From a checkpoint of a small transformer trained on Wikipedia: normalized queries and keys, a variant of SOAP for these matrices.
Each number is 200 + 20 x the weight over the matrix's rms, rounded and kept within 0 to 999. Layers, rows and columns count from 0.

# layer 10 MLP up, 576x224, rms 0.304, rows 434-454, columns 0-111
200,232,225,195,219,210,224,220,203,202,178,135,182,227,214,212,194,185,190,230,212,209,222,222,229,150,162,233,201,223,237,210,201,216,205,217,244,207,168,235,194,177,224,184,214,199,212,183,151,210,213,215,187,206,196,200,161,190,178,217,165,167,212,270,193,187,185,218,200,206,193,198,224,215,180,180,212,180,237,192,191,187,191,193,200,190,205,181,222,218,172,190,202,212,201,226,192,211,225,207,211,216,228,205,175,208,242,198,206,190,209,179
194,164,192,183,219,197,172,154,216,196,230,167,189,201,187,179,212,191,221,177,206,176,234,202,227,217,188,218,180,232,216,156,155,185,227,214,166,235,202,185,199,235,211,220,184,191,188,162,177,218,192,208,189,230,216,212,191,223,204,175,221,250,207,188,215,199,186,227,208,183,214,188,219,181,208,178,196,204,247,167,211,182,187,202,187,201,228,159,171,236,168,196,204,206,224,219,199,212,145,203,234,217,214,211,204,192,225,211,218,162,195,201
214,235,152,204,203,223,239,194,189,208,191,170,192,201,221,200,217,181,209,245,209,193,174,217,186,193,228,199,215,217,238,199,200,221,229,181,225,200,192,195,201,193,187,169,190,232,206,176,199,208,198,202,218,218,190,208,191,206,202,207,209,198,184,168,241,207,198,223,191,201,163,194,182,182,180,204,199,194,196,198,201,207,156,160,173,168,221,198,206,198,248,172,215,172,208,224,203,198,181,202,211,198,202,184,204,213,211,200,229,206,182,201
196,186,189,227,187,227,205,172,213,210,171,213,162,247,224,205,203,176,196,175,191,195,195,220,189,218,189,233,187,202,143,204,225,229,227,174,220,226,181,176,202,225,171,219,180,232,211,185,180,222,194,193,217,163,217,203,187,200,221,221,156,192,208,218,197,171,194,188,177,171,187,218,208,206,213,204,206,209,188,239,203,197,224,224,205,169,214,224,223,189,193,206,201,190,220,159,235,218,194,198,243,181,207,212,166,193,218,191,190,215,217,184
250,173,173,192,214,191,200,178,220,163,233,201,198,184,185,215,217,220,212,206,192,207,208,204,184,201,210,220,202,172,182,170,200,217,191,166,200,218,159,209,186,211,209,199,196,189,169,200,200,188,204,185,193,209,187,214,248,200,210,167,212,198,214,209,217,221,139,172,202,198,168,227,223,173,205,222,192,206,192,220,202,207,192,183,210,195,202,251,239,206,186,209,164,198,180,173,214,186,222,196,185,230,207,214,191,199,195,214,219,216,218,178
179,187,215,191,182,210,222,206,226,185,204,207,202,167,202,186,204,267,163,203,196,242,189,187,218,179,173,190,214,204,196,202,173,168,203,222,242,180,214,192,216,203,189,241,213,191,186,212,203,194,142,230,207,206,182,210,189,216,192,216,207,202,199,196,201,213,170,203,190,200,220,199,206,205,206,182,217,227,199,179,201,166,224,161,208,185,190,200,226,219,212,193,223,216,179,188,210,198,227,214,204,178,206,174,188,187,214,192,213,198,186,199
185,191,184,187,209,180,190,183,168,176,219,211,194,168,222,174,200,198,193,208,217,171,215,163,190,186,227,197,193,193,217,211,201,189,211,166,193,204,204,191,226,195,195,209,200,220,192,204,191,223,221,208,210,224,177,188,227,202,194,239,203,222,198,200,231,213,198,206,188,219,175,196,232,196,194,246,189,211,188,230,208,217,208,189,195,221,197,217,227,211,199,182,209,218,217,183,205,214,183,200,198,201,160,188,195,207,214,209,202,219,216,253
184,203,202,213,206,169,236,224,168,205,225,187,182,220,194,215,224,189,213,194,206,201,157,180,153,206,204,246,210,236,178,209,215,174,222,202,223,190,191,213,214,197,179,189,191,252,247,205,199,225,207,192,187,199,215,211,190,208,215,180,227,197,204,189,209,222,226,185,193,217,181,207,189,181,190,201,226,191,207,206,208,158,229,165,203,197,204,198,196,211,193,231,217,217,215,191,226,208,214,210,215,214,196,205,184,213,184,196,171,213,242,203
218,203,167,164,159,209,216,234,194,217,167,210,161,173,192,206,218,215,192,215,170,202,198,222,177,243,205,179,199,216,203,204,228,207,194,169,190,208,172,217,171,220,195,198,175,210,198,183,229,188,175,184,167,204,206,232,228,217,203,205,210,196,202,214,184,180,170,196,215,207,194,212,221,185,213,207,226,188,168,178,200,235,195,202,212,232,228,207,237,224,206,215,168,236,218,211,201,208,196,178,191,169,183,194,188,208,239,171,238,212,186,222
215,215,184,163,212,192,206,189,207,210,206,222,177,199,197,195,208,187,233,184,213,235,190,210,193,214,178,200,228,207,169,193,184,236,195,204,199,167,184,191,156,182,198,207,219,238,190,195,217,188,208,154,188,205,211,185,206,220,209,197,215,152,197,200,211,170,188,233,233,240,215,191,161,209,229,144,213,215,175,210,232,191,215,223,206,205,207,170,198,186,210,204,220,202,196,175,195,203,256,178,187,188,255,219,184,197,163,204,217,192,198,158
203,197,174,188,179,215,238,205,233,207,214,183,190,221,194,193,184,183,209,181,231,210,173,206,234,209,198,223,205,203,240,204,181,185,218,220,186,174,167,230,202,199,232,195,155,216,236,192,193,206,183,194,176,178,210,194,221,213,165,216,208,187,188,200,210,190,229,189,210,224,193,199,204,209,205,199,188,207,197,216,217,193,227,196,210,198,213,200,205,185,186,221,211,200,211,165,185,206,196,207,243,188,215,195,194,224,213,178,205,171,208,185
200,190,161,210,232,199,219,205,202,212,224,228,164,196,205,161,206,212,211,198,233,200,172,218,210,203,188,198,211,217,199,180,227,196,204,175,150,168,182,209,202,199,171,191,222,204,201,179,209,224,202,180,223,197,186,231,165,185,182,184,198,263,208,182,179,211,198,221,225,211,209,167,205,212,181,206,221,179,194,237,181,225,174,192,192,190,228,166,227,184,193,201,181,174,242,221,173,196,205,217,208,198,223,184,217,209,209,197,215,219,214,189
227,209,194,205,221,205,170,223,186,200,185,170,187,189,205,182,197,200,185,182,162,168,194,194,182,204,175,229,179,197,168,191,216,212,169,188,209,214,200,220,202,211,196,234,190,190,202,196,207,203,234,198,221,179,207,200,207,190,213,226,207,184,154,189,163,223,206,187,218,212,177,192,204,169,211,188,247,221,207,198,208,182,184,191,194,245,212,220,170,222,211,221,211,201,205,213,214,195,162,225,160,193,180,205,181,185,203,216,170,189,163,177
188,183,196,173,200,166,199,190,252,209,199,165,186,228,189,206,205,170,238,198,189,217,183,220,209,202,178,218,212,181,214,188,198,222,203,163,230,210,233,212,170,203,218,224,182,201,207,209,197,245,192,222,198,201,236,202,206,171,169,226,201,202,171,201,221,235,223,188,172,193,180,206,221,194,198,221,184,199,199,199,179,222,196,223,186,200,189,224,211,187,206,182,202,170,155,193,178,179,157,182,168,196,161,203,202,190,207,188,219,241,200,204
194,188,202,231,216,227,207,207,221,203,202,199,208,222,264,205,233,201,220,196,194,213,187,143,199,176,161,191,194,201,203,211,192,211,230,209,194,213,219,160,191,208,207,236,222,195,198,190,166,209,251,235,195,189,204,200,165,221,194,166,232,146,175,270,177,203,211,208,214,216,238,177,172,204,210,183,181,181,186,210,199,197,203,206,171,185,200,206,242,221,194,172,200,238,216,177,216,223,226,210,211,214,183,238,175,227,174,190,203,210,233,192
219,182,168,226,220,194,232,186,181,199,213,195,188,172,235,217,155,165,212,182,215,208,188,192,185,218,206,203,202,213,203,177,218,186,185,159,168,171,189,211,170,236,177,167,183,191,173,187,220,217,171,192,199,186,194,245,215,205,209,213,192,217,205,159,232,212,187,228,213,208,207,174,197,160,192,187,199,207,195,207,188,207,215,174,183,181,195,200,226,213,200,165,194,188,199,211,195,224,196,170,225,203,221,195,230,232,211,173,214,206,173,155
200,206,213,209,187,209,233,209,199,188,180,212,192,197,193,195,208,202,191,208,182,218,175,201,213,172,202,125,210,177,225,237,214,220,193,207,189,222,178,200,222,227,170,185,182,216,185,212,179,238,169,204,198,196,177,172,204,171,205,198,212,215,233,199,187,183,185,178,224,212,192,173,228,210,202,180,170,209,207,234,188,189,218,185,208,182,220,209,223,188,219,206,197,231,170,168,230,205,188,208,241,190,220,212,194,198,225,183,178,213,212,196
183,235,204,137,217,199,194,206,250,183,192,183,210,170,205,238,229,199,216,166,174,204,183,194,169,163,176,203,209,174,217,198,218,155,152,213,166,144,180,261,221,195,159,163,202,222,227,198,156,208,218,209,187,228,176,215,182,225,200,184,232,185,212,239,188,193,220,230,195,261,207,220,176,189,238,184,203,179,215,199,148,206,199,216,197,211,217,200,179,172,176,190,191,187,244,236,197,224,147,227,197,180,188,215,202,154,161,232,205,206,189,166
207,213,207,220,172,214,201,208,154,184,179,174,210,205,188,213,212,206,146,198,173,213,209,192,209,199,204,207,206,203,195,185,212,174,170,213,212,178,222,219,207,225,223,206,197,182,194,212,227,189,201,194,222,227,163,181,227,196,197,215,205,199,216,206,194,184,193,206,181,173,202,184,200,225,213,226,183,190,203,209,212,187,216,233,203,212,194,203,190,181,242,187,192,201,182,200,193,187,221,214,198,173,171,210,221,175,225,207,184,220,221,199
216,203,184,218,177,186,225,197,174,172,188,211,191,199,239,195,186,210,205,217,227,198,202,183,193,187,228,173,217,201,238,190,189,181,197,201,195,185,193,174,203,178,202,203,183,218,197,198,208,216,225,221,194,207,188,185,202,213,215,207,207,247,197,198,193,214,183,225,181,166,191,167,199,204,247,211,203,233,187,188,201,182,177,179,207,174,226,225,189,181,222,221,184,216,185,198,193,195,171,210,173,241,202,185,176,191,155,183,177,222,208,209
171,214,181,215,196,188,201,213,188,204,192,211,185,194,228,201,245,204,171,206,211,180,162,204,204,165,239,197,188,167,176,203,168,216,181,190,187,178,218,198,220,185,182,197,203,208,172,222,211,159,182,228,198,192,222,172,224,222,211,193,189,211,176,183,210,184,209,227,195,224,219,210,172,190,222,226,199,224,190,173,228,224,194,216,187,199,197,227,213,204,227,244,219,215,192,206,218,210,229,214,218,216,231,215,195,195,224,153,192,215,160,229
# layer 10 MLP down (transposed), 576x224, rms 0.282, rows 434-454, columns 0-111
228,196,209,211,216,166,194,219,205,209,204,230,224,212,190,203,203,171,174,210,211,192,190,193,207,243,205,225,207,237,229,197,197,201,208,175,161,136,190,184,223,194,235,189,201,195,200,220,182,211,158,181,191,212,162,224,201,189,187,200,196,192,214,188,222,202,209,222,203,213,162,200,180,196,211,149,212,251,216,203,220,223,231,224,184,188,192,232,199,187,166,199,214,188,187,242,184,198,238,223,176,187,152,229,181,241,204,193,170,187,180,196
157,225,171,205,214,213,200,214,174,214,200,198,185,234,211,207,196,189,212,211,230,189,202,204,215,220,201,165,118,202,219,212,252,215,182,175,167,182,203,164,190,185,207,212,197,200,198,193,209,222,168,199,198,222,210,171,202,219,178,205,167,211,172,232,201,193,224,167,197,204,250,193,224,223,195,177,191,218,202,184,210,210,209,204,233,196,219,195,208,210,196,193,176,174,142,215,196,217,179,175,209,174,192,168,217,169,215,192,203,162,209,234
248,198,197,182,178,176,182,195,200,231,213,199,180,195,196,217,172,219,163,196,208,198,236,243,212,190,223,181,194,201,186,172,188,249,196,184,197,172,215,192,210,187,207,213,176,220,244,213,212,191,213,215,229,201,205,199,201,216,182,219,184,201,217,213,206,190,204,212,198,204,196,182,184,194,203,198,226,208,202,171,209,212,186,170,224,208,180,220,195,223,206,211,205,178,190,213,228,206,205,198,185,163,215,213,213,178,189,201,194,189,162,205
190,209,205,203,205,202,222,213,158,213,215,209,224,202,197,178,198,173,217,197,182,208,231,177,198,216,205,175,190,207,174,185,222,178,186,188,159,181,239,180,186,204,201,238,200,195,227,215,213,175,219,197,204,223,203,250,203,189,214,197,191,216,183,193,210,200,185,211,182,214,214,200,178,181,231,182,181,178,214,204,191,216,191,212,177,223,165,213,238,202,183,181,231,207,188,196,164,213,216,210,218,217,193,163,179,220,192,217,209,180,216,208
213,207,191,205,185,201,225,205,206,210,179,164,199,218,205,217,192,191,193,212,202,165,194,195,201,218,221,212,208,189,198,205,202,224,173,183,233,146,186,216,182,237,184,197,180,194,212,177,191,186,196,176,188,177,208,237,161,214,210,190,229,167,150,183,175,197,179,187,193,207,183,196,216,214,195,206,203,163,220,205,189,209,195,213,235,183,142,189,229,174,185,210,187,208,160,198,224,223,187,221,187,212,195,244,198,176,180,196,207,182,198,182
173,208,215,177,202,238,253,208,177,191,192,229,191,167,187,194,197,229,169,213,170,203,175,203,171,187,197,219,195,194,198,198,168,215,181,236,180,194,206,187,179,205,211,235,198,195,195,180,192,233,177,227,222,191,213,201,191,197,198,212,203,222,194,248,215,228,230,185,181,198,207,182,243,203,199,172,228,209,175,169,170,207,196,194,213,205,179,198,196,172,195,184,186,176,215,182,228,226,211,194,208,213,231,216,204,155,172,206,189,192,214,182
190,229,227,182,198,208,199,225,194,201,198,223,198,223,188,198,185,197,165,212,201,182,236,192,184,178,207,187,181,218,214,183,207,231,193,231,221,188,227,214,202,177,216,194,197,210,218,183,188,215,186,225,228,189,180,187,167,185,193,186,178,188,189,222,240,209,209,190,216,201,179,196,185,233,170,173,195,195,206,204,202,202,190,207,207,205,184,190,208,214,204,253,194,174,227,206,186,200,193,199,182,141,195,207,176,197,222,206,167,207,192,171
225,183,192,205,185,213,177,177,207,190,181,195,212,209,195,214,181,192,209,205,183,197,202,182,187,217,203,209,217,214,205,188,206,187,162,212,187,209,190,240,192,205,178,175,204,157,193,217,231,191,197,204,205,215,195,183,192,204,194,204,201,210,200,193,208,227,264,199,182,214,254,184,187,170,201,217,209,194,152,215,190,221,215,248,206,218,215,198,206,231,199,178,203,227,173,192,192,185,185,180,191,220,209,198,255,206,215,184,201,231,184,225
194,197,214,196,204,225,198,198,203,217,216,209,190,211,197,228,202,193,215,167,212,195,179,194,196,208,225,175,193,198,206,170,212,224,228,182,200,190,216,215,208,211,222,206,174,134,182,207,227,219,200,214,224,223,211,215,197,224,167,215,191,174,225,234,207,179,206,181,175,187,210,195,200,215,195,210,207,218,187,171,226,208,197,184,176,171,204,200,216,199,143,183,231,162,165,185,182,211,209,176,193,203,226,214,200,223,199,199,214,170,218,197
204,199,195,237,203,174,224,185,209,242,203,193,164,192,206,195,167,227,152,207,193,228,205,238,180,221,206,175,237,158,188,159,183,228,204,205,204,175,209,209,186,199,146,237,218,190,171,135,170,214,229,187,192,230,202,194,234,186,206,236,183,197,180,186,221,221,180,242,216,225,165,187,174,205,224,196,244,226,189,232,227,217,221,204,167,203,218,199,229,197,200,206,229,207,188,162,221,195,204,164,202,185,223,183,182,220,181,223,183,204,207,207
205,182,174,177,219,201,217,196,200,233,206,182,204,202,163,203,194,183,176,210,232,174,206,216,212,209,201,199,232,173,170,199,213,176,174,230,207,225,211,199,173,188,213,200,204,220,181,194,182,217,234,169,210,211,228,201,202,182,190,221,224,195,187,186,191,202,256,210,193,224,182,224,225,211,220,182,204,216,153,205,184,205,210,196,200,195,205,209,206,195,199,188,209,186,253,206,210,251,177,202,180,162,183,166,194,219,179,187,177,195,182,186
210,218,178,218,193,185,191,159,188,215,180,172,209,193,176,217,224,220,195,190,184,203,256,167,201,171,186,202,190,189,179,156,210,226,230,209,233,171,203,197,189,243,183,207,229,190,223,172,223,210,186,193,204,223,206,198,230,192,175,206,200,245,184,233,192,209,211,205,201,184,201,193,213,210,201,221,196,195,188,182,149,201,207,214,210,191,180,197,221,204,209,218,202,199,200,234,209,188,219,187,190,201,169,222,219,171,223,205,173,199,205,201
206,228,177,182,162,183,191,197,167,205,211,206,162,209,228,226,186,197,248,162,203,198,231,246,220,223,203,186,200,217,172,177,207,214,196,204,183,217,201,216,206,220,205,196,191,197,169,230,213,195,198,193,184,187,206,206,190,201,214,197,191,219,200,239,191,185,183,217,194,196,197,161,196,204,219,242,207,196,194,221,185,205,206,248,229,191,202,209,232,177,181,214,191,213,188,185,207,196,197,197,181,203,171,206,179,232,258,198,180,188,152,225
204,192,208,214,209,203,196,237,156,222,204,193,175,162,190,162,207,205,204,182,218,196,210,199,202,174,189,199,169,205,196,186,192,185,163,214,157,180,193,181,230,192,217,171,196,186,225,205,205,186,204,180,200,222,178,206,171,239,187,180,205,184,183,210,221,186,185,209,193,227,224,179,193,171,206,174,204,226,184,189,211,191,211,170,212,200,215,208,220,189,219,200,169,196,171,190,208,219,240,202,210,202,205,225,204,179,185,216,227,151,201,214
215,220,195,189,174,181,193,194,173,188,203,221,191,190,173,183,184,162,209,172,195,184,222,271,178,208,215,196,214,169,213,181,220,207,163,191,207,213,187,199,187,192,191,204,182,213,199,214,228,164,174,196,210,210,225,181,204,193,224,241,211,246,233,209,226,221,236,206,212,192,195,230,205,217,192,189,223,230,173,191,192,205,196,190,228,216,151,186,175,193,201,215,221,215,200,185,208,170,198,185,200,162,201,162,249,188,189,203,185,193,182,229
234,202,175,189,201,180,202,211,171,187,209,201,182,180,197,186,224,188,191,236,206,197,204,193,231,219,224,216,204,198,186,189,191,171,165,209,194,207,218,164,235,160,181,198,208,208,216,167,199,197,203,200,206,186,234,203,219,183,167,193,171,165,191,176,203,200,190,201,212,199,193,169,170,186,172,172,209,208,202,204,226,207,190,201,245,161,170,207,172,194,173,196,222,235,172,220,195,201,215,210,232,223,198,195,198,186,167,208,193,218,213,162
169,192,225,162,214,167,201,177,190,190,231,205,186,206,229,201,169,179,211,187,227,164,205,201,220,196,222,190,176,180,233,219,206,190,180,221,192,212,183,201,211,168,205,241,208,185,224,192,172,216,189,185,180,212,206,200,182,210,214,205,168,155,198,206,212,229,203,219,215,206,209,224,220,178,195,213,195,194,215,240,235,185,210,225,206,196,214,164,217,181,216,220,176,231,201,222,152,207,202,209,186,220,214,216,209,197,262,184,211,169,193,167
203,194,227,180,228,183,216,173,200,226,197,224,179,156,198,241,229,208,218,203,218,182,189,209,197,220,226,197,184,161,188,160,190,203,228,209,193,157,171,202,230,190,196,222,195,213,204,222,188,188,232,194,217,159,205,213,211,222,212,199,195,205,235,203,192,205,179,245,217,258,220,192,205,213,191,209,212,241,202,201,213,226,248,213,223,201,217,206,189,197,164,189,186,190,247,240,218,191,236,183,197,210,164,179,156,160,177,231,229,221,223,217
229,192,183,192,211,216,208,197,225,183,213,193,202,215,197,181,229,177,217,186,150,220,189,194,191,171,175,194,253,198,192,215,203,184,208,186,192,237,183,210,180,191,193,191,208,213,222,191,180,211,240,175,216,201,221,204,214,232,193,209,201,207,205,202,182,194,171,197,206,203,212,206,196,185,204,178,207,196,160,196,199,219,197,189,200,182,209,245,172,179,219,190,195,205,204,213,239,208,205,184,211,192,204,208,175,180,196,209,239,214,205,189
210,214,214,191,167,189,174,185,208,218,206,206,192,230,244,229,217,210,254,182,209,191,183,169,211,174,230,191,210,184,234,204,197,184,188,182,208,203,207,174,216,172,200,180,204,224,203,192,218,200,196,186,224,201,213,162,178,197,224,204,164,206,189,175,222,190,186,224,177,214,213,179,215,181,192,195,202,219,220,210,175,192,204,202,176,184,213,245,225,172,217,200,199,177,186,175,180,213,210,211,217,182,201,203,199,198,192,179,196,219,220,238
216,226,213,199,208,214,224,221,173,186,211,189,221,211,225,214,182,190,213,185,230,199,202,181,203,214,189,193,196,206,194,226,186,178,207,156,180,216,193,183,239,180,214,190,198,168,236,210,183,195,209,190,214,208,199,209,208,214,189,195,182,199,207,203,211,235,205,165,188,205,244,178,198,176,145,215,172,198,172,181,206,193,193,203,209,194,218,201,210,203,185,174,181,205,211,236,168,195,216,176,190,218,198,186,203,201,181,193,215,191,219,194
# layer 10 MLP gate, 576x224, rms 0.285, rows 435-455, columns 0-111
189,240,209,179,208,178,213,202,234,214,181,183,204,211,192,213,186,205,176,202,165,205,203,206,210,222,191,212,187,214,188,190,203,235,167,181,227,215,167,193,182,214,207,218,172,157,246,228,199,199,190,184,193,202,205,237,193,179,161,197,221,191,171,156,240,212,214,203,193,215,187,194,192,205,166,207,188,196,203,226,173,199,221,226,185,163,206,203,206,235,194,191,182,203,190,188,218,209,200,194,187,219,177,209,171,199,213,208,209,169,175,187
203,203,200,218,203,235,224,201,210,224,203,189,212,168,223,176,192,170,148,197,224,211,187,183,183,215,212,215,188,175,202,232,245,189,175,202,219,226,201,225,217,204,199,212,228,194,179,203,193,169,175,206,213,198,196,203,205,213,171,209,203,159,196,192,198,226,160,159,212,168,167,197,223,225,199,227,231,229,180,229,190,202,218,260,155,214,226,186,168,180,198,202,214,185,204,204,217,227,183,220,226,212,207,184,167,190,213,237,225,218,225,166
196,194,180,167,204,199,200,179,238,185,180,206,190,219,226,237,204,192,185,167,175,167,182,259,229,211,205,212,221,210,208,191,179,227,208,186,199,194,222,204,185,233,186,206,169,206,206,179,191,202,204,213,233,187,227,189,206,197,172,215,161,183,203,207,209,196,201,149,215,168,163,194,183,211,204,205,209,178,166,183,163,183,236,194,204,196,205,189,207,195,172,184,200,205,193,160,183,160,196,188,192,180,217,213,188,210,193,188,180,202,213,159
184,231,183,222,199,190,204,206,210,170,203,210,204,204,176,191,214,226,251,187,188,195,183,175,216,194,168,232,228,181,181,192,164,167,181,197,201,155,236,197,197,181,210,163,219,180,190,219,181,193,224,198,205,203,189,196,184,174,170,185,192,169,191,237,179,185,192,189,217,224,146,219,192,195,154,230,202,209,213,231,169,194,188,198,159,198,183,192,169,196,196,217,195,193,202,205,174,202,213,201,221,194,182,184,191,181,232,208,200,201,205,181
202,206,208,200,204,204,232,196,196,200,198,183,204,183,179,219,237,198,202,183,199,207,195,171,220,229,196,186,178,179,196,217,189,210,183,163,185,210,196,193,184,203,221,170,178,188,189,202,193,170,184,161,221,192,190,202,182,208,187,200,171,166,224,179,168,179,231,210,226,192,168,183,153,168,185,241,207,233,196,244,205,191,220,178,192,207,202,221,167,212,171,229,202,175,175,190,166,220,194,198,182,203,196,179,227,173,180,225,206,218,204,182
210,181,206,252,238,214,205,191,211,177,187,222,156,209,202,210,170,219,202,227,222,195,215,208,215,174,180,182,161,217,223,198,222,166,220,192,223,211,197,206,213,236,196,181,200,203,225,174,243,177,212,187,210,211,206,213,199,185,181,189,193,212,201,204,181,193,153,200,214,166,176,219,186,203,215,192,196,185,218,184,168,203,199,172,221,162,187,201,207,195,166,179,210,196,195,203,171,219,189,205,203,228,199,186,217,189,219,178,198,212,192,184
197,203,205,193,187,194,222,185,207,227,193,211,205,213,219,176,190,186,198,217,208,180,156,201,209,188,176,227,230,199,170,198,176,225,209,200,187,174,173,209,173,211,217,193,222,201,240,168,211,189,196,185,190,206,239,194,205,191,214,202,207,190,197,234,219,215,214,193,205,178,210,199,190,171,182,212,200,204,202,196,189,178,199,215,186,198,178,172,198,194,187,231,201,219,237,184,194,181,191,205,173,202,169,194,204,215,204,167,200,196,214,182
203,181,194,244,205,197,218,205,181,208,211,201,202,204,204,214,219,193,192,206,162,187,149,176,168,193,182,176,173,181,177,182,180,194,152,163,199,208,210,203,216,206,221,187,197,242,168,224,191,166,197,212,193,178,202,215,193,206,215,224,185,213,169,201,209,201,218,185,196,220,152,218,193,191,215,178,240,200,221,190,197,208,231,213,200,200,237,230,182,190,184,214,202,225,235,200,246,209,223,186,232,222,189,196,183,176,215,227,222,159,192,201
209,214,183,174,182,199,226,207,173,224,207,189,181,195,181,184,239,209,204,221,198,166,185,189,227,219,212,206,204,193,256,199,176,179,164,160,172,220,170,205,151,187,200,196,214,188,187,183,210,209,195,189,211,224,199,226,209,219,215,207,209,215,206,211,199,199,166,205,209,156,187,189,196,189,228,201,193,196,190,196,183,187,202,226,167,196,199,191,218,210,235,186,167,190,197,200,176,207,197,171,183,193,204,195,224,178,192,170,217,206,173,208
194,189,180,196,210,211,197,208,205,187,196,197,185,210,186,196,186,206,204,214,202,220,208,193,172,181,207,227,199,258,182,168,197,202,210,201,217,194,215,190,182,207,208,217,234,196,216,215,177,170,217,185,217,204,178,226,185,236,206,234,212,212,187,237,132,212,176,222,221,212,203,213,206,204,236,191,242,170,198,204,185,182,191,189,174,187,196,229,221,206,160,189,207,173,197,220,181,220,198,226,194,176,196,209,194,221,222,186,222,167,150,225
226,179,243,217,174,188,235,165,175,254,225,215,212,197,203,193,197,188,175,217,215,188,217,216,188,203,201,211,188,203,178,225,205,157,192,213,172,178,190,202,197,208,182,207,224,196,184,208,223,172,257,173,220,179,220,204,181,193,203,212,197,219,227,202,201,180,203,177,188,210,218,217,175,190,182,190,188,206,226,200,216,167,165,207,186,224,208,177,196,186,232,193,195,239,207,234,182,207,156,213,204,172,218,208,201,223,194,208,180,233,172,192
213,146,168,225,186,221,186,206,218,218,211,202,228,188,176,189,193,177,179,168,164,186,236,187,165,240,187,202,197,189,186,200,241,182,193,204,210,217,175,162,172,207,178,200,200,198,229,184,231,140,192,160,168,191,186,206,213,218,186,187,172,155,160,204,212,196,194,191,201,210,204,211,209,208,196,179,201,211,185,183,182,183,197,192,149,219,209,238,200,174,183,195,201,214,200,206,208,163,193,199,177,206,192,200,184,180,205,198,221,181,198,220
175,185,208,201,173,185,203,209,232,211,205,192,198,190,209,196,210,183,196,215,188,200,175,212,220,209,188,198,208,259,197,187,211,190,201,190,207,228,199,195,180,229,228,222,190,176,190,180,205,211,213,201,211,196,215,237,194,185,149,210,193,211,178,214,180,189,212,210,197,159,215,210,153,214,214,226,222,184,232,177,167,176,209,212,213,196,219,223,226,182,210,205,216,200,223,218,214,203,184,205,226,183,232,191,203,226,150,216,229,204,183,172
209,196,179,191,227,179,172,215,181,207,189,209,172,184,202,195,185,214,190,200,178,186,215,214,173,260,177,207,205,189,214,175,192,211,189,184,203,194,200,216,183,207,199,186,220,220,209,194,198,212,175,165,203,192,260,196,204,198,245,223,183,192,213,181,195,162,200,193,191,237,148,193,170,231,176,211,204,210,187,164,191,186,200,209,194,224,187,202,221,202,165,222,218,219,198,189,238,192,225,190,213,201,207,185,237,177,191,205,212,217,176,228
192,198,161,213,235,202,210,204,183,204,208,225,199,150,221,193,174,173,211,212,216,188,190,186,157,219,208,198,208,214,192,189,221,201,207,184,175,198,190,184,169,203,173,184,197,140,199,243,184,210,198,199,233,196,162,205,191,186,162,206,170,180,195,205,232,196,187,213,213,187,187,205,221,194,211,196,208,196,159,205,196,216,204,154,179,252,215,189,201,193,221,200,197,188,217,217,196,219,187,194,228,188,195,210,187,225,209,196,201,247,235,204
198,167,213,178,209,194,203,190,190,209,167,183,188,189,210,199,150,177,188,194,221,185,168,217,204,185,225,213,187,211,228,206,217,185,167,187,199,167,187,197,212,200,226,196,227,208,224,173,212,165,215,201,204,178,233,191,171,173,178,190,203,187,196,225,205,185,215,198,218,177,185,203,249,231,217,242,217,193,227,155,218,208,198,181,199,168,175,220,199,223,185,199,194,211,187,211,187,198,210,184,204,205,192,222,219,205,187,226,191,195,198,179
203,215,174,160,211,268,205,199,175,163,247,187,210,179,149,241,212,110,204,169,156,179,209,181,179,181,208,201,144,203,209,200,198,204,189,183,201,176,188,196,206,203,184,207,180,224,178,200,198,228,227,190,177,210,217,209,210,223,190,194,189,203,183,252,212,171,238,227,205,255,229,204,199,230,247,179,212,233,186,199,159,155,167,174,220,213,183,213,207,238,184,220,175,223,215,199,199,194,198,212,175,183,206,169,211,174,208,194,210,186,183,197
210,172,188,251,229,191,209,185,202,200,209,184,204,211,202,212,217,203,176,221,211,210,183,183,171,190,185,165,222,182,197,226,196,187,207,197,193,206,204,208,198,222,188,201,207,234,195,173,220,183,214,228,216,212,219,193,225,206,188,190,197,193,218,211,217,217,182,217,197,199,178,217,203,223,182,183,222,173,197,209,187,194,210,185,186,190,211,203,248,197,237,198,205,164,201,147,201,190,192,213,211,189,221,192,207,200,205,217,177,232,210,179
251,221,174,212,192,189,214,216,207,235,177,248,201,191,234,217,155,157,183,214,164,178,215,170,217,211,188,191,202,212,200,191,234,214,218,176,203,172,200,149,195,184,187,182,220,188,226,186,193,188,213,220,212,166,173,216,197,184,161,208,198,216,187,219,161,185,216,219,208,217,222,174,173,191,231,214,230,203,181,190,193,188,195,186,218,183,225,171,208,214,206,215,217,199,188,191,154,188,200,192,180,208,224,194,211,173,227,193,198,212,175,225
207,223,211,170,204,193,240,185,208,213,198,175,227,219,190,209,187,201,238,188,198,192,210,204,202,188,159,206,168,217,180,174,200,186,197,205,217,196,199,237,204,183,191,190,205,213,193,184,177,223,160,170,176,199,221,185,203,209,200,247,183,210,181,228,203,199,165,181,213,213,199,198,203,216,202,200,227,214,208,202,162,215,189,219,220,165,211,205,185,161,197,225,169,204,166,202,205,209,214,180,211,184,210,231,231,191,165,200,171,204,204,167
152,216,167,221,198,207,194,183,215,173,185,195,147,166,199,183,197,189,208,208,216,196,219,222,188,214,197,188,181,186,208,221,210,185,188,212,197,195,216,173,204,214,199,208,244,208,199,188,169,190,201,194,201,181,228,189,219,182,179,195,208,168,202,211,197,226,182,199,174,176,232,212,201,200,202,188,224,194,207,214,207,223,216,209,193,184,181,163,181,202,201,168,164,195,203,205,187,192,183,171,195,159,175,191,199,186,198,176,221,223,200,204